Weights of a small GPT-style language model, trained from scratch on English Wikipedia.
Training: a variant of SOAP for these matrices, 588M tokens.
Each number is 128 + 32 x the weight over the matrix's rms, rounded and kept within 0 to 255. Layers, rows and columns count from 0. Numbers have three digits each.

# layer 3 MLP down (transposed), 2560x320, rms 0.127, rows 1975-2061, columns 0-79
157145145103147112095108128088123107142156136142130102167140132123127183150140099090120080132139125106124116101127109133135121141111129122147102097121133136097095124123172135081095087108185098130139156142114105112149132144167149168165182098
147113118177112140153151109138135122110118070122170201107094167097110144119141137115099171145156119220090149120170131146144093128112133131061139171106126120150144122111089190133126093188119084161126134158080145175084121114126207134147107111
110120134126127116182158151125092106109112073133085072103072130172114096091161105127043070154162177154139142068154118124105185129131137127112062109150130131070125134144144136113147104139170168084081083126115157098083106167157170196107080156
085077165135114093120137091123156105117093151098128131087095124145165124140145144176098134124121114123095122100108126154114130125117146081181140151089113136155143173154146170148083182116147095142153103124089160133110144137164148093124074174
136111113184116138078123157140067101079158034100155107131136223190073097152095080171068071128142189131095181050057094123139124095063054129136053110120110137087105114142147161094181138099114130156135152147163117106109148103127156176126121167
117119119100118190222058071142084037128129093090125134087175176133162103048142083129159149158138123128139056111170117121109175120098119132160117168116185105106111171140135138125185112170105125136104128119097097060146153168129094112167098114
129104147074164098110050181111142141155109097074158120184102162134143122116093089131095140105188215150070076102122140107158093066097133119138075141059203113165132095121116062144119177159171175187082164115105103105130095116115135168094168146
115115097124125127124179068155143185120171159098125097156176173141172082086140145135202184135120175101158092073102124126115152097173116092190117110155194104151141131117080051120157188091144110146124079114240105113115134109075147120128152140
141129129111134155105132167114146157128150129093123156168051123105123151130161102142148082148108086096110128136124130074139111182145158119102104148099124177178115132152145175138114122120119130134122089161123166102112147120169162145150143120
081143116127144158087139119071078104118154141075105196145086144088125128155127117148113115109119133141142110218110109158076163103143087184153060139144164084156072172104137131127164081142103105144116093126121105140154161170111179088127122068
179108166109160109130164192146110136087127127164130062193208099136137117129141154131160141131090111090145157185122135196131148079066129116157150123160169118079128122185070127110179109147147144116027100094153126128141159114127101072132136123
102140096141183103138127112120137139119060158144124091178154138064086146125159146116174075142155104119133129123114137134159112111076153110136105102101068110106147114178180152137163172117119123091156119163094145157104178077162172137142088090
088144141186127178114106161087119130107100139092122067149109146153069137149152141135146096096151148089106141130144164132140125103063059111122164085077103129103147176150168148125096088085134154128115114095119129160080122134093173096156167071
153172127107141121163066149099135099114120136139138196115111048098161128160140102164093119129190189186119090170135158149169132140100137092148186085105125196092145077138056158117110170122156093171129093189093139170144126165107108155209174071
123118138130153115083152108139137100155193070107071133127098131129075114144158143115064153166135130134151121158141121148098166140101118140162101134128115132150145106121196108142168080164095136133123093100177139112105094124160121168098144149
091144117151150114125178146179137118118141101114151170126135132112197113138117179123121134098150123099142100168081168158167143106154135117157177148078091095091142116137163129105146103119092097150160141127143164126128091116158177161123177180
132073176101175081096167189084169164113144151203035181068164165138190107155149140102076151119129254143108088099136133160129068129159160119119098158179128151142103155142064139034151089152138046093132159173139104142085164139047124141103148159
127165086108134138117104198127129124048093118141216137164081138081114073138090182139090147171078114174109201106129072084115073163140091081144104138168107089173140148180155189139093132166144098138125142149094166090143152185096142134099116175
130111177123190122159100115125135111135114130153130072167026217155155142101094106144116171128113105108131131121166140178129179106111115127122112159106158092131154134140149127116154122171131124082136154144091161115109176140146186137106145115
115109103113156169119113087169164093159173103125155112119140124149112127152146111132081137173129166127112096162109117147160165130086123124107071102118124137065161126094109101156202107092157108150159170159130144098135124110167147083128178130
144104128132075131102131159105162135063122105181131105120136114185131148091114171136134095130187107130100159087152194135055113140106132165138064050147089156151144154128162124123176202122144170116106167101141060145056106152173127132149139154
013150123100199090130106141175116101119195102078169074181097107082145122090148131087136210132160080050142122169079110114174114053200161151073076018066191155138130099123113115079118189065147156116113112160124139137164114104170151093174005103
196084089174069123085127135161160089138156157097101138109134145113101122098118129110163098130158133148199083131076122127155170138179177165137125120163142177129143129061144147085158166133116144150157135137149157136195124136100112134147074144
138148146097191155132185090118127139119126167063135188164067119117118105163143114093107147065114135109059118148165115059086214140157141118170121153140163132125136141146107154064104103175104104108143137131168130131115084173141107125153181099
094210093133136119139067150127157138135147119159127137069136167105154126066116120050141113117121091174084190091145124084142093116164140171144133105148108114179140161097181126096132143112141095120128147109141102051128111111125132098151104098
136138153145119114104077111091165073174214114063147125118116165172105169116135148149127061146134171145092111159090125105177129152192082116187182093065143166155138187172124124104117099134186144109146095126141134138150153111099167191151114163
214107136099073117160045121132168155112079150123127080191125110148093086139155141152079180118132140160137116112105176145103177110110153128160130110090136167152073173140098090146173142071124144115101116134177085215064086101195102201102142117
188132134145155094178157128133149121159126183165070072127226103153085123139183183090255209167126155116090168119177127137115166097148062103178145105203114130038084169126110104135149062117126099214063091115150122167093109166121187074053123234
167096154119173094145110107153163155159121125120145141128098113142141178053149056151104172148139150152135133153133112117141081090134128156160114161132122112114094139122107061145105108142118083110106100151120164068130104104123173122155129152
180146089159100091145109110127167155162115154100124127166118139117131131130210111214125072151136110087108128119181146084079139175106162117112196116126054152145117085158155164101150095118155119136167099115062038134169124101121100105145072145
131113120124205100121202128151182175103087093072098152141116105175129128132194174139109112122171140151124151100183128047131094112098144148194120140120127132150152122160169113104167155156119087205146100083146120071149090174117180181147170119
101111063171087097121150166144155129161113157121154127121151082148165094150122096136108100156119095156144103145131125137105163151140110045113159070140124110121167074197146111096119128109106084174177103122187114079101130112143077124156144160
195189189091131127139143131054104152159144158106142168096072106104118104095164117139095112126124102162113114165125105088135110072082115115137158141099113150119137151076096130088197146196136094162120107120127170145152197126133120144111103072
116140151110124092106160099152119147171167166102113141120123175101144166086135116169099129127129149111135141170170156129108174155153136114148136153104115141177133163130147143143125160150209135123089117134127141112140109132095115156134159119
150088126167108185133165176163078075110143047110171035180149111175134133139125175090112166121111114091091161090109142081144136116163077105113126160123150133119110140079127156141168134132179118142146189100134180091192100115072126107173228123
080154164106119147152125115143137119202152134140100224155105135117146161125095178222135139071147152150135133161105097185048112163132089178122134184113148173153115133144097152093068113137146145135156086129141114087174208155116110123087138108
123136100097114116117139140090114091170165119125123197206108126097068136101111103121159093153097116113143105140137152182168124149108089136127076179125137144131163167180180133156108139104125169075125161152121135116127124058101103162112178092
067174083121101071173112089191099152088102166090123169143171095113099173152190185167142119068101087147085126158045131150149112148123185113130157129122089131126166159047138103065132161108057068151128087124232076172128202131172074164157090109
203101121099123125130077147114162055178087083170074187145119119085151109109163055115161152136133151119091117135024115105127159074102105184090115080094133125088105118197145106075174189146130153080171162167108211140077184123165137135133101095
154120105121094173128102159148058091146132172062147122080106155133111145109119108065136113191133099119123130125194206159105094132176102157148141175153150213157108148177124132192150113205153076136101082055188100154103124129134110119108156169
130144135148152112168106135163104139133103139133123153151095147121099101120144136141108109123097145222099112161115114107124081143153151104106091155090145096147150110157127080072089100113143144109101172111146174124090099139111113187156131141
129095141153139117159120119118146106144113128114157122193073106176106106182129146203146120150145080067151134203149121109122137125117144138086149132166059057132123137055102155106099084140066115175103110156098139118103118144192124152126074135
151060205127081161150152092116137084081108123161116124098119100095158127101098133182098133129136127093125104124177100082182127144115166143102077086152153114181143136128129096110192146125140119161080128143138180134143155134058162121112118211
143161181179142147132149134112135056108113094125147140105061135137106079106128175078138174104163093171060145098109101131146153107143120142107119100165133137138145095161142165122144126137147183092092080141147144083204071166133140109197118127
165135128147136097097132134179139152119081129143123133131081162086109145170087103088168188076115065122136075118153083131151119099105113095182098134113101088095125159121071154134106139173126175117161152084099131115176109096092142198156096152
189099186177180129053114169042119130059057061151081141113155104201121113096076073144128125139115108098127118089102121070158063104157181124110069076102175203135160120126178115082099161069137161139120000129190091115116055030083155094123111155
125095130016170141151148085117140138105181173122142199135131134139098123094105140075127145165127127119109142077148151102088105104151133130110134183145135098151124061114166120135160111193112093106117123166082157147162174115129124099191053153
139105150133203140153139139104135171113121141162126098168138126094141131103110112123079173141226157160119081179125153125152164132165137125136117135136127116106138146100107136083073085128140132127142081168150130144127116165174114123103095111
154109128103140121118174140094053148145129137155128129106117127132075131171132089146132157107127139085136181171148153169084111141115095092128094094112135083138120131117160133171156136143125130122169109100136131127160076128118124137147124102
156085123113127109160148182055120105123154145139099110088164138100190086127102140073096170137133196126126176139056161097113132098113088122127123166127185131124094174109114098150139166119109099130129157148143124152166157154182129067174155079
147159168109141148127128113106112130191165155115109154101136111076149162159118088091097105133121093125161151099169121108121130153153120173137132143100122152149105114168158132120114125132071092145108098185118095131121135171129154171135140122
134122118165107109096112143102132153148142150090116105104133090158082068119159127136129113127090098142138113131116128162134135136130136140176130111094142164145110103125084106113138107165137076099192086131155096154108153122135117128103091129
147138114096159150136077187150130184042108137123109076151141087124145178124085090150125155099145111165114163115126144154070106075104173084174061048169106092178136142167137197138167133153113163089142133142157171099159109168194116150132142113
139092192203099159100139158123191093096135110123119167101144181204152084068101098023219127204164153119101134161014180152095087112221092117162109062215109120122221156129110127198152147094140109167217080086140077163071185099127122083142093105
093144094138104134075180116127176111195098146117181111141113133167120087182183100125110110134077096139141126152126090167142123109135088127157104093085182112103136158130110100122139132122134109152151160092161114121148110109119185117124104125
100165142121180157159046141147076158138090176146146112164204108172092099167132100130120119122125186103142142160110178163136107158119126103155100113158103097231135156131091098064142160125149185166179101094196151175120119137154035157160120163
158099120101160115251097121127105183143126136087126091148172169181160028099160110143093130117092102168100129176057150121130156121179083178149146080110189077118076080140120165135179122120131111116146119116092158084187122109136114106146160085
208107076195114141130167142128170178107168140122127104173168079135200118143115160122132108081193137095081151159125157142070075156135154093139170172157054141135111154169115119142185140110165140077157118131147129119121174115095143133155190080
129128162091183159109134088120106079177162152161168189054088119079202176139137105120071088166179161089133121159086157065095135182117133147087136140134125138158119175123080124184105148207149166099119154190089153123137028099138180117070125112
117126160115097110127146144136157136092150139118088121121098120123093109090125142110118141107167105092114149079109107106090117140188097112101166121147044081113126164094120101188132096057131141163062098129146118088161121117106098100109117109
112140143142141159122096137117157073089096095163144152125115132126132145102140087142161138077122134115152125081076104087146121120167135137143097108151133109132121182116108135119158134133162129141138130109100140081121136077096084182199145136
143089088141139178114088176153099124123150103117119073171193106085066145094199127150104120100145137166108135193168120197142200133172126146097179032089107152034090133131075139095099103126109142176143133136144099125059171063113145118148135189
147121110093074092129127081086131059117148105108121137132177119118130138150138138161144132108171117083185142100087170133119096168147078137112136126111128076128101161101131093132122111140095185091139156127100117139120158125178109105119108130
185117076162142137106180066144169101156109156117168127087112092144126123068138172100150123153145148104087127178152121123116119150178109103058113124084145133112176104120137193135087140197088123142062166146071142071146132163202222151142115103
141125138170126129113143083060116121174137120060088113150123071169096045095095163133099140082143126164123101132107158129131142130118157136101124142041130113105127086095160148146117113159121139164126124140115130138151162109106139154092124107
093152059074125156156106103077098122142106102094110123139143126193140064120182089164108136144167084119149120095141087162178081132135125084139128129106152144099159103117150105146112127095183105123175153123128113160097089143138100105067158085
121131143155125114135187151142162130145117103139151140136118165123180113150184230091131219106141111133155168141150084118148105080173107077085127068117113149140093132131124089076137143181118030052071128149160129183055132188202136153175090127
150117094100145131120062084129117137081107116123148102129106124113142034110166104156122211146158084106098099154067149131045126108166111104146159142129119108137150140062171108094115105128110197137154174151134080142167056082183131128177218073
082138158118157120145115110116097146158177156143102132123096107153098111076080159128149075092172066139144105136129169114091144144112088083105138193111120070120110114123110135117143101099130137130115104135103123128125119105196169120142136161
102086047059111123116117165118084068177072144096114134068158126144124125126161111093134115121129099131128107152159094108177113110111151098131170116096121110142089133112165093121134168117065088147118176135073048130128092111135121154187093115
129109151040184111128156157094150198145117123130075150159225094176105104154116146143150129131158082126126091098100188112165105193164210103168098191103150185119159127164076109216122205086138120175128173161150132094106160139149112108115135119
130139105136113129177065145063102143178148151102144100121094140161106141131070088165151167167065116082121121144149101111125144197104175096148143140100141152109078146110106152163108077180141154110074074128116156113185118118137127171098095075
146126123102131107164119098161154099124116160108179181160115075103108171152132164131095128086096090104145145117158112169104104120086101222163172102167150122141125121127165077122108067122081159147144135115103101142146134088159166146102175130
173084174142149119125188184117119050140145124086185103138071150143117174120100141127091152046163107152076153155091126177142142095105140108131126132096119145116086065028153163079120123099176151161130138087048103154101131116135072110171095084
104133096135158130095114098141088180151175135101117097126137067128150108112087137172122066166104133137109162102136148152146095141083142136085151078116143157050114131164152084101088090137169157085148117091141100151121176109087139146180150107
118113072103134125094141117219156126166124107113130089068119171153130107092168111120130229118072064087118137191113104085099192212120136143144126166082142192109103113087109148137132136165101152138112113115116112101150159106152119123137101086
159151109128112101145140055130138161138092090173082145098123092116042086101159103120166160112096128164118042156193112118143121140188100075169124170094090105130113151137164030132112083106127174106125148122110138129154098132127135126060136150
064141108128143142055133131128101148130114126098112099126128092181101202144148139129123085197088106110199120181139138135119135082133122068125158141157101209180151144115107092165154106124129168153100107157146133102178122167055107171131111200
077091120137173135078129128180118126064132183055119056105124110111143147074177110161198070216144106096116132109144119132139068117104137153110198079181144143088155154126126160110057189074127068148200106160156106092140161151109078083105110151
128090164106132072084156123112098100132160117094116115136138185135114145138095115107125115126177134123149122112112135136109119067115120137127146116135114155106175102124098098110149147086089137143092121124108132157145143112102111140096102167
108157123157144116200156225175103142130161094130149107159073132122134113093187132157119096134104138114161073154166116145129150113134134114119171132169110125122142148115124084137206146184083100115147162173152153157167144107112123166210091116
170030094179070120123168127102157099153180117121128163118115115164118137131098132193051089138133165099090155113069144092139125114177064164158082122147157114125107103115102164161081112074151213074141162153140143154051162139137189127136137115
128147158127106067116099110090095150093120105118098104112145133064116166113203148111119159142178112128087087094178195125133147193124115173150137122105137220149141180126067151089121119137140124073196102090123137102174168149179190177097188160
135092117112160107151137175177119152177150134106093099082104128154120171043140114125108174151072109159146141136137116194194155133086113093112091129120187140110131112110102112126162077134127184153130119130158127145143158121131128096153194177
163110162155144109101118128140128127119138077107095126172149064134119146092123162077097179110106194133153126099078115071103162140123119190133150155086073159095145126147145106085136117186090060128127140173158111105131149074123116115154102117
110111119190128130091138185086111111223119156135134166113147118118116131099095155128084119157117130162160136110129115203158172150141157058169143113120152106127129133104128124098085115125156112135117084124026124095080160092174084204125096120
152058170106133123142182116148151104134055118120131065149117158182117107121107131119123102111088150126095104102141068110071160122133126148127191117160142102152093099134109126141081138126094175180167161121088166134145127084162102118121115094
# layer 3 MLP up, 2560x320, rms 0.159, rows 1976-2061, columns 0-79
160140168040108112184131160111146120138153157158165113090134103181110142100134123122170118116094138118126128177129085169129152068169139107102128110135122092080113116088144129167162134078159099158175176134134087061139134163133122132107134128
130094152119126113158177075180118088124115145087165108103116096094108169109138181148195162158128143141159121186140075118095082112090125110105129145141130110114115051150155103145127093076136097117118107081071154086150113145115079111106133143
144157141126087117120100053131126153128051167134125080104169113120175109132111128036219139090110072097099144137126060145102115142141096142117193098092097118199133115140127174074147202185143141101103189108111159114128106157152118092054130158
088164117135096102171169155157096048097168063108172128169131150096130080186082082154086165111216127171084183110150081122192115137064095131172142084128194180147137100211104110124163066100125102094184173115136147117175123159096094119131151114
153177008149135142144156140170060110101163116172149194138181156082194110130143073129140144148163141105063114154110158066099143161166120131119068153112168116155113138112118158113167150139120113135098130203087133166162072141085121161122199071
126198114154103117071143116080156175158153090129130093110143110136120136108157135194094105151125141144074114107091122089125070121047115098166159137187147084188067146157102119103135133123135159115133164107121166102111136104140114114101161126
137092093126137103129136138119137125080122121154121183137131116069168072124129140138134085145104161164077079141091165077110152145127125134173129125152138135063163144148121112149173083141180107153101079094150130148114144155131062094138136094
181113105171100109128160132180161131089110161148105036124147140076120150075136107095149182103148137159121124091129184138101143068108095133138177149120133153160135167112099132157163119127146106074149149148184133181141139131145120154154083126
117127112098193125124160143113126138086148106133160080152123136099113159145111157112093088137115177128095085185102092109108127187128073116130135130153121098136147183082118159030139135107140130130142159109130152125099135113166145158119161108
135142146162147145172148139127147094133164101176107094118165090156088156172147162125122082169115131232112117149097174187098183143116099134121141097108112099093139108146128146151149099114129126100066099077162123174156112176072090083132130116
070138122146198086161121106089112144117162130145142078153101144140117163174087120099140148065130141190140121135084126166101138158184170085116112098166141110150120147132130135075047139120123147155149149099176113116099157087109139090138121148
112117089130177179108162155110160129136114118130133180110114128163123124112143064187111145157121156136097163174110088148176128102124174133117120063096126124120101141106158159133125177123100113118199151164081147154129162163153064164142125074
132129047064135126143096145101125142101098099171070123102105123036147084100127130125107138142108132150080128184105098149145158181049128117119170097114115113068138128146103190137136103122169062064118070102122116166130143101114126141106150037
182183167141150111094084137118129141131130112125168120118113136067114182135125102130131117095167126159126112142142080134150076109051157169124090112130091141070116136183158121165145169075132142119123183094115109142114172119160114133144147144
150134169105152115155109096120190108111108077118151132122114095154173149132173145169148146141107160095162156099114176116092150132148085157151167175118135175082134075145114164146064159080137102086198101127154166132112161199118144079129129102
137045146191131164111201167140157133164128087159132112177119133169139135134125175240140089113083119073081130126109080150128117137169162110077103086123124124176097074115110112149142098119125200065168192098113074095069114123113151224134170167
135120052135071126088153164126116067111095109127135189052099098166158121083123151143104078145207084106136136122108128127170137106119142150085103128100118159136160137161148133167062148104191082125114135172155165096127087173118103142117103112
116145197136154072102121112176144160125107165130106107116098170115153102071162149119175143112123143165130133134105125157088201138127162088152109096154162144096105118133145136152104058135162087123176133111108162080150138134177118162077125115
110114221144103137079099116138134133111110031059116129167148086116120100142138160151138091212093145096148189147168089109149144113103142077128137156154139109115147153139058119142092104092115111153173095119115095061159132052181085167131135109
141137145163091116143117151125126152091136094152100120081130164129101223184115126092105101112135145134095137140141124102126096198182151118091160040085127143086133125106096096151164188087097171107080069139127092095088097136081125155185132132
127128113176195140075148132142179136173137145120118109101156047099117170203077125147063143119184119164161147107140126202140147096162179131122153075090090159112109073149181110067141126100170166149093105095174184099055113163172067093169140173
147143114145111100148100164138119090121142030160138086130157157148083107144068158136164105119151114152122135126108117130097162105085059118063196100100153137153134146143124070143153139039060126100134188139160171149129057132126124141050070198
150159176092193129108138173131117150120166117204167159116112157134145148171083106128113171118097124115094130133107080113103122208131090095127112127143095104127121163129075154171154140128178152121192110124145201121124068093141121109166166129
117157193099139146117062141124142188133157124133125163111150073116147137075162108176148208123107175113085148152150116144157145142159082122134149106130132142094117132124113157147103118016106110121122142113138103142120086097145050096136149093
044090101109125091123122115135141132095135111089108139110179135065143132164087139126104126144127098150147198147126072152116165147136147121133129092193159093133133116114156156123155182130168109105119117108159093128053102138116125129157119107
114094067163181091122112143178094145125088182093145221095144164143137103137161148072115134106114121117120155189142121147112130083137086129100078162122137148056132111108152192089119094067123125124124178097125147114143142105142139055146157106
129139109174136087157113168176098125165127193128071115184119147103113133164167202152117138161113161131121156186142135073080183130113080175187130107143131157164145088107103114128117077114131098123112120112100180107152105139120129129123089191
102169126110096109103123159165126171145117100142114141131133121113055158124179145150137185119145127142155148126121110156150126112139206111068140124130136188155157172144056079056118120140141151133068106155103160129100120124161120108176145141
145166134101098120129105128107093125089108159105111079168099174155091092164140166143145186113122074129101112114127176106093076106160111125168156124157155115153173150118130167087102112151161139205078175133096143162081128114111139147124084113
157120129186088100154141216180072088157123125122135149063120114113107149134153166109066181079104087181073088112193125098081084189106136082201127113126150147174107150104199128081190108136169079101147077102134146103120108142139136099074147080
195100128150156137110095127094165121124123112107108124129126145185125127136125134176125144148146135122142172100089141089142144103098148132142167117128157163136107074100150125140095123090083161114138140144155077088138141140123106120136115167
149107120137166149096179152172128127064104181117140133149171125122114150150086160127151145099087138094111154126116109146131130148115118128133117070160135132149171134156107123100161146134118133093082175124074137159106139105149175155184128146
160208154135104117146119148148143114151108092154173062083132124147125199140141099085100161138068114084117134127093127112140066074109134121107135085159096174135074096167153131114095147069115109111093174144081161152123151097095150153195107174
126106165137083127177164108204059082172150138130151113105141153138152115137111155091067122106138154076182116156147136143128140128167137096093142092198143121138120144105079130169132161125078111152086080117144106226130114131109169148119212145
086181149220073132188134122133135082134144130152135130191173097077051140140168143133120102092151117154169123153088110088093121120137137149122084099153174106126087123134212212140114172105092117144107090110143116114120070151139103102155097119
173145150154147152123073144109102117159110171180058164169159101149120140154073120127110106137122126105136178167133177133088137094125078179096183114161111138091149081132149147116145122105102161140121146093092170135061164151150179149109197106
109201164096095102125166137102080112153104164062094115119158104123160079144133129151042105157126183124201094135107112147067154107151157100104114066114103136127094164103120058066110139087077147111219070113175104182130161109205117103131117140
180110127150125125176132157176077146159127158120155102099151145075120149114143053125074167121183138154119135092133117169152079131120067101119152170149106086169132082148089152091150092115088137180134107109124140107070110135139112115175179056
152075068162086123065158140136113171138108161125117088081145105143152144054133060132092122176119140124098130150086127112126172161149224136191093152105132122168126155134139137145146142156089123099124048120141069117183116192104101148131116101
175129091118159121148136146086149095128128151131140127151075105113094141137108136127168172086182130087145144116200134160140093119143127126110098109092053102102123149133068158165129163161151091155124114125072106155170167121191154121126153123
162073211105131148157097126134127143180099126176132177181118156047181119136108175178162150178159104140129151114235127113098119115086096108131104136143171077112064126142110162063110109133166104164137063094105165104143095114153073131137109146
122098077083113167128147053092123092125149172157148145120144084074190097174130156109152112125156192105042142164131146141098121112145182126141157112114083151153132121076108095140152187142141132082055144107116148097157122168138146101127101172
163158173089152180152161108138086134148164129149070149079170135136137095129098114165177124105120088035120072122179129197119129182115099145122100118131129138176166122068181169122152172071159141179025140127126131123123107169136155144151086130
155106135118134061156122086158166169118069158086110099138138170107140078114097165128133184160114137152094067163084152112104186149126114077148190123092086082133096121115105171092116129098088175121132159116153099125185161143141105096075130155
156134089036148138120159143135123110138102083115067104087113134128100118109133149157133121124158191083133151095120064179170144088173123150057147154182083153087154167128168097055161156061135169098114071107114102201052099106168160167063123121
167144108117184113116128119126143117095162112162159120144137077129128114160115141132120127117187151045103157048115121132120146130115158130127094177097153104129172156079140104137138141079109083087136213135135147104132168118106135058193099114
185153171125124132118137140129137118178064166125160099181124121130133128195112172151093123182185097167118108085100192092088134142154108123120170121102112202081103089073154121123087155134117168147126106134137144121147136076132155195107124137
074160140123204140177157114149126142084134146151160140085149142129142179123118116063154115126189103115153122087085080134093115090103135186125173182150142173150112125132132129149119125187170120114157126147149139160127131121121114144091120115
106118186105122068159116152106151085113101113156112128040159160073138092179077093200121186144147115186141169168136120135157108095105163099154111159122133140111097141148141063109103102180127150167154174175159160144136076158136148082112095195
147077123114102147138168195095128115094110127125077092112133183186130152079137149062157129176142155149073129098167165150109129114063102133101132125109142117149152148115115142140142158126099105110198157134255148139217097171102150145145162054
242138099100173050169107180082124111081112137125139149174153141109138117170072151149082095122130123154131109109093102132164138148136144120158150129106163131173155111134171149122181090100119154133164119166104178121148089128111109126128137125
134129150116130117091111118206175083120114170121134103110120141093108121166063185163122138158160111180182150081080174179185087122116143115097191127096125111074131081087123156144073101130171095148107121199127142098125106115075127112090158195
098117143137117092131133157158093083103134155143119168088116136159155113165074164099134139117169174108176124078079161100125169163168128126146076097171135141169116199130129167159211133039069079104126083129114174157099127132155103170151160121
139148104161145100142141151121078123197092142132145060141183091082134066183156159161128133121090077185147177094190144173136142118137155117119108166099099126154154117133120147134143141151113131130110220154134151105132126141137086102158164121
098136164172151141118109087137082167117092127117091085132122136086116137134172160115098117081121225081117166077130141195147134156094157077126078186135139105117166118074107138090161152119128168095171137106187157152117172131126088168177147132
108111121105146074161143137159126095108112161095119131181137122150150167148137041154084142124111136138125105147212149033074141124134115185098136122162152116154102108088105102122102118109118105077110116115124116110112070131139152039171157138
219152108145175124148155167125127161118136140085108154150106147137191107172045132095148104153092117094101135044100088035135084157130099116064091129158059094161102103128090113098068183085187139117099137150108106118104119097160145087214101089
143121125115132109132155185140057113076201154110121141030192111080109148133180132075084104116126096116151171107120192175171099164126148042132137100137133177193104171096110155114096110148099114109135194129145125100073134118096119136104150132
144102143133173097176082161129126133115118152110055185135165159153188111127183177136148123183120154100145128159159101152112125153130118121206108100150167156104094099147134110167163171145122097138174151122101100118127156123115104198123103144
113176092137138077093106106105089106129121149122104124154135138109098160189155120088107144202120120135191135135165174123164144152099141163150150136170113091146108155128135091148136103078151146158097108139131162113165179142122159095124121087
136098128168157125147115127135136131120100166087153127103134117102075113115117081123104098101156116184111148151099131167162119101104140178115106031122129163109131092124113229173201104099124163119086153066123101076207142187114105192125114193
125135110132143157144162163143078104115182056148097147148115128131142165119102107116118101127097111147101138061117130166121144178122109121144133108128124135159148122067122146120119150165086156105128157102056155139112086074117145092162098124
096189134097168071135099128111105081097210121081172106136096176140111059173119183137133152154164154104116117120129155148094149096117137133119106096169160131111137113082085088118198156136086145123100207152148200129149111098174141132108116093
119164143155145154092154154183092077104127161169142105110109209149112136122136120086166161108178154161051152133113139149098112140165108160114125159144131142145067133131090157165144194110122142101106169093121102132157164144138119148201126140
129107157123102156162119128194142113115178151140140060114100152125141116129071102161133120101109154027155096141147160159142130142168088079144127141150122110150134127115085154091137170156196145115090157189118106172160122141128168143120121131
085145165136172093102154105126216114116069144163157107122118136138175053155130162151120152136156192113176082128141174208122070096070070129082031111143107165144095126145105087119159161160196096045122104141151119132151159104176129137122119159
164108113086154093185136084138143160093062126137149136155085118088145078138139131147179141174117136091098116078103144173136107154138142090139105146123109116164132151126107135107124128117158158119109173114127086130140148094152162116099176140
180108108166101109103150136128096109131105149101166139133100146136098158202078174125145137073165066155093111027084174126108123124115152089099149155093130158099121109106107170176137138122166120125173163098113112132189097117114157128132068133
089140097100085127124151123192129107102077111130090089125138133130199105203182070139136099081103127092123154106096146109137123102115072062129188083202103131119104198101166080118168114129136154150161132096150153104137186204107106113150163180
068096134134126094134127101185142200095126155124054159100102099114125087121138092173093148092122129179184131102135129100129135143097083178133151110136147112056144102186137073187132105109093138139154225118154130118152138150178131128179178132
153156093145085114148108155126108200138120108044150088079078140135115107130083145098163163081146113053129155067057112103107123099124060170080186096105162102135048123102139122143156155164186130131109165089117143123180090114088098136128133123
153125102131050155123149121110134165126080161120123120122136126110101161106138164167185128114156171104099116105120106102112173128160142132162118108166185143083186116141136114152121134109058148089141119149125153114123114185092113141138131198
127079046093086167143130164077123130132165182102125134094145120150150055157146152109133135113109173055102102086169082126090136133122077105103088182088164162104138103169086166092128221140111177150115165132047134148170146173141104180132119124
069131126118144122151135159165130156126084155138158171099123086131151127146105150092101095087126131120099100167144133160153142112129148175075127119080134115131135068130109120179137162110146144094166123088097104127065135068119140120152123077
122048124134104126128144130193155134130158123106144109133172141123092037206181121160076138155136172145152125195090085113119126146120155163159113090146126186111121095091118083151101182146077104148127154161099143143146074074088144115115142107
145062094104121151066159126100163136130081131104097181081145082090147125100073110140135122145133109083138104098115138106206132156154094148061149114105104121141103138121174098145134143121155129135080175108089134038103088160040075093119140115
175086172075123098145119145083118134107101114115148114141090102117077152132075165143154137128232162177162145135136172121197207125102154033171107088140115164129128117073113111156169172070139151139134146127109122109117173150137083105145101113
097100132132149118099081147104075137097117177187123123167187084124058119129137109162072141074113173126107114130217110136077085137139113130233078156182138148110198099108137157124130096160135112132169098100133137144127132096080141166141117139
122095089177199111120155125162123153089101118158134126137100129130080207138141139146157147157175087163120167111135108179187148109147149077134151204255147103115118157139111141100118158131099114122107169136099161117120151112133106120136104119
151118120147121100186138138107114136157103104098169080118168145130137091127099136105098162105109159082140094117091130145177133046164126152107163139157109112153021142153089102085144163080100133112119181114112134125100129112098122149156101136
124175116070126121129135106076148156127179144129204148164170106048150119103130074108130100151133225162116234089141135169161150117103139185081102072146138144074148139157137137081132125076082165129131134117138121139141127118108180107106161113
115166139163140079135121117146116195121114145115118146130179121078127095147144147114158111116134166143176110180144097150149159131162089146168127123131113114149155169152151146113102121108155117108182129109104124092116170152110113131093085177
157145062145114150193129115110152134142082136173158149085154121125162093101180078090133172191143076116078130132111120140166200133088142131116092086192140131171154125125158111120157175107162169089117148124072131157097158124173101098176177125
144168112092158082153112212098116107104135094131108097138192051128124160173156189152138124185156164115094117089141136166114147122149145138177162148115150138122155142122116176095108147181104060129107125096196139115123149078104129098120056121
144118113240063145186156154167059179105139126133155133159066136124144095135095109119089196180086126135179127183080119116139116113109098058099171088125098102141158030162108166157101118147127205083115142141132114108076089150144091124056120136
188103127148106092145158154090116156160148151160093103139143152109143117180101130161161125162125164156156126097119125110116141124122080073174152102160118112156182168117166138133131114115092102162087184087088123158139106144169180105168149155